From a checkpoint of a small transformer trained on Wikipedia: local attention windows, a variant of Muon for these matrices.
Each number is 50 + 10 x the weight over its row's rms, rounded and kept within 0 to 99. Layers, rows and columns count from 0. The size before them is the row's rms in percent of the matrix's.

# layer 7 MLP up, 512x160, rms 0.127, rows 0-9, columns 0-159
103:65 51 46 56 42 45 44 52 43 43 39 44 38 39 30 66 61 45 49 66 68 47 38 46 35 36 35 44 61 56 46 42 49 47 49 44 52 53 62 52 33 52 48 53 48 65 48 38 59 61 54 41 75 40 45 42 52 55 56 43 57 50 65 53 49 32 43 56 58 59 59 39 27 47 48 58 53 62 39 52 59 47 69 53 30 51 58 82 50 42 52 46 40 41 43 73 50 60 49 50 42 59 46 36 46 30 27 59 52 46 56 63 72 37 36 38 70 60 55 57 47 50 48 51 50 45 61 33 37 56 47 54 48 50 46 54 43 29 46 58 41 63 47 41 56 33 48 38 40 61 50 47 47 60 52 53 46 56 48 50
103:54 50 56 46 66 44 55 53 48 56 55 55 40 34 58 32 59 34 38 49 38 41 43 54 44 52 60 58 45 50 28 38 47 55 58 68 61 52 67 64 52 41 69 44 43 37 63 59 54 57 30 45 46 48 53 39 56 58 47 37 45 49 38 50 47 45 53 58 49 51 38 40 51 38 53 51 52 65 28 60 70 54 44 47 51 47 39 35 43 29 46 39 55 58 46 75 56 45 41 33 49 56 35 33 59 56 41 44 41 36 67 25 41 45 43 66 57 49 59 64 63 53 31 66 62 48 59 53 53 63 56 62 31 45 40 59 58 53 32 50 45 32 51 43 48 51 55 57 44 50 51 63 50 56 61 43 46 56 38 47
093:56 38 55 59 62 54 68 43 50 45 39 43 43 58 47 61 56 60 42 60 63 48 46 54 45 64 65 39 51 41 52 56 53 64 53 54 73 59 62 61 39 52 47 43 39 64 64 47 31 37 62 49 37 32 42 46 38 54 57 63 74 46 72 58 58 29 43 48 53 73 53 55 59 39 44 48 54 40 59 52 80 57 51 54 45 32 49 40 48 45 56 45 55 50 40 50 38 70 66 40 43 33 37 41 32 46 49 66 61 65 45 44 59 49 46 42 42 58 64 49 54 57 52 46 70 56 52 59 33 43 62 61 57 40 62 57 55 38 53 55 59 59 34 45 52 45 53 57 59 53 48 53 44 63 57 50 50 53 42 47
101:54 61 65 36 49 59 57 44 57 38 46 38 51 53 52 47 42 43 48 54 29 51 42 62 51 58 42 47 47 62 48 42 48 61 60 61 43 34 54 39 51 43 72 68 66 52 35 48 63 40 38 49 50 37 68 45 42 52 53 42 67 61 58 37 50 56 33 63 56 55 46 53 37 32 54 34 36 36 26 49 55 39 53 44 63 59 67 50 60 73 32 47 55 48 40 58 56 60 58 39 36 35 40 47 48 55 44 49 52 48 50 44 47 40 46 53 56 45 51 48 39 24 49 48 52 48 60 44 49 61 43 28 38 49 59 50 69 58 54 74 53 51 50 53 48 56 40 31 35 53 52 39 67 45 57 42 43 37 32 54
106:53 55 58 39 26 79 39 53 44 52 54 41 55 57 69 49 54 66 47 60 49 69 52 50 60 34 36 32 71 30 42 73 55 59 54 54 50 42 56 68 42 52 51 45 58 43 47 74 46 40 50 50 53 65 61 18 54 31 54 51 41 55 62 43 57 53 42 42 48 51 56 54 55 67 54 48 53 63 55 30 47 58 39 61 54 39 55 46 45 54 49 65 42 49 39 62 51 44 44 43 55 57 28 56 43 42 59 52 44 52 55 49 46 29 49 52 40 54 53 50 40 55 42 47 68 48 64 34 63 63 59 48 59 46 49 52 54 34 55 52 42 58 58 50 54 51 46 46 42 39 70 52 35 56 38 49 50 41 45 44
092:50 36 33 48 41 50 50 49 50 43 41 49 68 35 46 47 63 58 24 63 53 54 55 63 28 59 58 51 63 47 44 49 51 41 58 42 61 45 61 66 51 30 56 47 60 47 44 43 38 47 50 44 49 58 51 52 56 55 60 55 38 56 33 61 35 49 48 44 62 49 57 44 58 48 40 40 44 64 57 34 49 46 55 68 57 42 53 67 37 37 40 50 50 47 48 63 44 65 30 51 49 59 70 50 64 49 53 59 48 66 62 57 62 55 59 59 42 55 40 55 59 45 31 43 31 56 60 51 61 67 42 36 52 56 61 66 28 54 56 28 26 60 59 65 51 54 63 46 48 61 39 52 48 43 51 64 50 36 49 49
099:66 52 48 37 28 67 45 66 43 70 57 50 52 60 50 47 25 59 53 49 38 50 56 45 37 48 50 54 58 45 54 41 69 45 44 52 47 38 37 35 54 53 57 46 38 41 33 55 38 46 57 55 44 68 53 44 59 54 60 40 59 52 60 50 57 56 52 62 38 49 34 57 48 48 55 53 45 68 54 64 49 51 44 56 60 47 38 39 54 54 63 61 72 44 32 38 58 55 43 75 55 46 50 59 50 62 50 56 65 50 55 29 65 56 56 51 50 34 58 43 47 38 47 45 47 26 48 47 62 35 59 52 53 45 66 58 69 47 52 56 50 58 53 30 36 65 53 56 38 58 68 47 60 65 56 55 47 32 45 42
086:65 71 67 44 43 54 65 58 52 79 55 53 47 47 61 42 73 51 52 38 54 43 42 56 47 39 55 53 41 32 51 65 51 48 57 35 52 50 42 34 48 52 71 63 46 58 56 46 53 42 30 40 44 46 53 51 57 58 52 54 47 63 65 54 42 51 64 41 52 54 64 59 46 63 64 53 46 57 42 45 50 41 54 57 38 53 44 79 64 40 54 47 67 57 52 34 60 56 49 62 54 55 53 63 38 62 59 47 41 53 41 50 43 40 62 47 46 34 64 31 61 37 41 44 64 60 29 52 42 40 51 44 54 30 61 54 49 43 46 48 48 46 45 52 36 38 57 35 40 65 34 56 43 42 47 55 55 39 61 64
096:50 53 33 43 57 62 43 63 75 54 53 56 64 38 58 46 42 70 53 62 56 40 58 27 51 59 52 39 56 37 47 42 59 58 45 41 48 56 51 47 50 53 52 39 45 43 43 45 50 32 57 48 29 46 37 36 65 49 50 61 50 49 54 42 40 58 57 34 52 52 48 39 32 51 61 66 68 54 47 39 64 53 45 39 58 46 50 49 61 49 54 24 53 45 47 37 51 42 51 35 47 22 45 44 59 53 45 27 53 41 48 56 55 48 42 45 61 54 39 55 52 52 29 37 54 59 58 60 34 64 67 47 32 66 45 40 57 44 62 40 61 63 41 52 37 40 45 33 45 47 30 43 57 61 38 39 42 48 49 52
091:54 37 45 38 63 40 46 56 61 76 32 48 54 45 45 43 56 63 47 41 56 52 32 64 56 56 46 43 48 63 57 41 65 41 54 31 49 36 67 58 68 63 51 60 59 35 39 62 45 41 62 65 45 43 53 54 50 55 38 39 39 50 45 46 39 47 71 51 53 63 52 53 41 46 52 38 52 71 46 56 32 61 53 63 70 49 58 45 64 58 30 52 51 61 41 57 40 48 52 57 35 39 55 44 61 48 62 57 58 62 52 57 51 44 44 56 50 45 42 51 59 56 43 44 78 53 56 59 55 67 56 60 38 53 48 55 38 28 49 61 43 48 54 43 44 43 38 32 39 51 58 64 72 43 45 46 46 47 62 39
# layer 7 MLP down (transposed), 512x160, rms 0.0712, rows 0-9, columns 0-159
101:51 41 46 54 46 61 39 49 17 41 62 64 45 32 49 46 50 64 47 61 59 47 64 39 59 38 50 60 53 58 50 48 71 51 53 45 54 65 63 51 53 53 69 54 44 37 65 56 38 52 72 42 49 42 48 51 40 49 47 39 53 45 52 48 60 53 66 50 46 45 52 53 45 24 55 54 43 35 59 56 39 45 69 50 45 39 44 48 37 70 56 48 51 53 30 29 50 52 65 45 45 63 55 50 55 56 52 41 34 46 46 49 43 43 64 57 27 49 46 65 48 58 47 51 54 65 60 68 38 34 46 61 37 40 35 36 56 47 39 47 56 45 54 38 69 56 56 59 53 60 71 41 51 55 38 59 34 46 40 55
097:56 50 63 60 47 46 57 31 08 62 48 65 54 49 51 39 75 50 53 44 40 42 52 66 56 41 40 45 50 31 62 40 43 46 54 53 57 53 44 50 44 55 46 65 43 50 58 39 48 56 50 62 45 54 41 50 43 57 44 50 60 60 47 49 53 48 58 65 58 39 52 50 60 49 42 43 40 49 41 40 63 53 52 57 41 50 81 46 57 64 50 44 62 32 36 44 44 51 45 54 43 38 61 63 21 46 46 48 26 54 64 64 44 44 41 49 43 52 61 45 61 42 55 35 49 49 57 47 40 54 53 56 64 47 48 49 38 24 50 65 52 37 57 55 54 57 46 58 50 31 50 40 61 68 55 45 52 49 67 47
090:45 55 49 61 49 64 67 48 55 41 51 41 45 38 51 52 66 47 55 57 58 49 65 66 55 44 47 73 37 49 42 55 32 50 40 49 46 35 40 45 52 65 32 38 65 62 52 55 73 63 50 32 54 34 42 27 42 52 48 53 43 33 49 51 56 35 43 64 30 47 44 34 48 47 38 45 50 60 57 70 40 34 40 42 36 61 38 60 50 51 50 55 58 51 57 42 42 44 38 68 51 50 54 46 46 53 54 59 63 51 67 56 43 48 46 40 49 60 44 51 50 33 44 58 55 42 43 55 58 37 61 40 49 36 38 59 54 35 69 44 63 56 60 52 53 50 66 54 64 55 54 46 63 58 39 25 34 50 58 58
103:39 44 49 54 46 45 54 57 59 55 47 35 42 53 39 28 39 53 26 44 41 32 50 53 56 50 53 61 69 63 62 46 46 70 58 36 45 78 42 57 51 48 53 43 43 46 66 69 51 49 45 36 52 60 50 59 55 21 47 40 44 39 70 44 56 48 52 50 57 45 38 51 37 59 37 52 42 62 44 42 67 57 46 43 42 49 42 56 48 54 39 76 69 64 45 48 47 51 54 41 55 62 50 57 62 72 40 65 47 51 52 65 52 49 42 69 47 53 49 65 44 52 50 67 61 40 55 39 31 42 61 43 62 52 64 53 32 52 55 44 52 48 45 57 36 46 36 52 56 49 47 49 37 66 43 55 62 44 50 44
100:45 51 42 58 56 59 57 48 47 52 47 50 29 65 36 48 57 55 40 57 51 74 56 56 54 51 60 51 38 54 45 46 58 45 53 34 67 42 68 34 52 56 45 44 47 43 39 54 65 54 30 62 56 60 37 52 61 54 51 53 42 44 39 56 46 62 41 52 60 50 60 45 53 56 43 67 59 44 38 54 43 63 29 18 52 41 42 52 41 58 64 38 76 36 56 51 52 68 49 36 45 35 60 32 36 57 57 36 52 52 34 39 40 52 46 43 38 44 66 33 54 49 35 43 50 52 51 42 63 59 47 42 62 40 63 54 60 58 59 55 59 28 52 32 54 64 43 57 61 50 49 48 38 39 55 54 58 53 57 45
093:51 32 58 46 60 55 56 52 47 42 53 50 57 47 55 45 38 45 54 48 39 44 63 28 37 62 44 42 42 53 72 76 44 58 38 53 75 49 57 65 41 58 64 51 56 60 44 43 49 32 55 47 56 42 66 71 43 62 57 47 52 48 51 44 44 70 60 56 62 71 53 57 38 63 41 58 43 44 52 51 50 54 49 47 58 59 50 61 43 37 40 39 44 45 60 51 55 38 52 50 46 55 41 40 68 39 53 54 44 47 47 54 34 40 58 52 50 49 50 68 49 40 43 40 68 49 41 58 43 42 41 33 36 37 34 64 64 32 28 60 48 43 62 53 69 46 52 52 48 30 48 62 62 36 51 48 43 41 60 35
097:59 39 61 52 43 52 32 57 32 43 48 36 55 67 54 46 65 40 63 56 56 50 49 47 45 50 45 47 61 36 43 60 52 49 40 50 40 54 60 55 37 52 55 57 59 50 67 57 38 53 55 63 40 60 66 64 48 44 51 38 62 39 51 37 56 62 79 55 57 52 49 46 48 60 52 50 48 50 36 54 45 36 61 59 38 70 54 49 50 50 33 53 52 57 49 46 60 37 74 55 61 43 23 55 61 37 54 51 57 51 40 45 41 56 50 57 43 51 54 61 63 48 45 63 43 47 53 59 56 64 71 68 52 46 48 51 50 49 54 44 59 77 52 44 70 56 66 55 39 28 40 54 43 58 34 55 41 76 59 52
108:57 57 46 63 25 40 39 33 52 43 44 55 38 57 51 56 38 45 44 33 51 50 43 42 54 47 47 74 62 72 62 44 58 59 46 48 46 52 44 54 64 50 42 35 50 45 53 55 20 47 57 43 31 62 54 50 52 54 41 49 38 49 48 62 36 57 41 45 59 66 48 45 53 42 53 39 54 49 53 71 51 46 58 52 48 50 52 37 51 73 31 65 35 48 59 65 48 44 51 46 48 65 39 35 62 58 52 28 57 35 84 38 50 53 56 51 38 39 56 56 52 62 45 54 46 42 52 67 60 66 43 47 55 53 39 52 64 64 49 46 48 46 48 54 55 61 57 45 50 49 49 65 71 49 61 37 59 61 40 51
098:75 47 46 33 51 60 53 57 39 57 26 53 59 41 39 47 64 33 44 48 40 61 47 44 39 49 30 63 50 51 44 29 50 50 59 64 59 63 53 49 49 50 40 82 42 43 40 65 49 54 51 53 69 44 52 43 29 53 57 41 51 48 53 30 61 45 28 41 61 41 63 58 56 41 52 50 61 39 49 52 41 39 42 62 65 30 60 54 62 68 62 49 70 52 42 40 46 51 54 56 56 61 64 48 46 31 60 47 47 50 26 43 49 60 45 54 47 45 64 43 44 50 50 62 47 49 59 43 58 51 30 58 60 49 45 51 57 51 69 50 47 57 64 58 42 47 54 46 55 57 51 60 60 55 61 58 53 46 60 49
085:51 60 30 49 48 68 54 47 55 50 52 66 49 62 54 69 50 42 49 32 26 44 47 47 56 46 48 37 53 40 53 56 41 73 56 46 52 48 54 66 45 68 35 47 51 44 45 55 61 49 46 50 38 53 29 54 51 67 50 71 55 39 41 35 52 32 69 45 52 43 52 55 43 56 56 58 56 61 42 29 49 57 63 31 54 62 48 57 43 44 43 44 47 50 58 52 57 46 48 48 46 62 69 70 68 71 43 66 62 53 41 57 45 54 44 54 55 66 56 37 44 56 62 55 46 53 53 46 33 42 56 58 64 53 48 57 53 73 34 42 37 43 47 54 55 34 39 51 50 58 45 39 63 70 52 28 58 57 48 47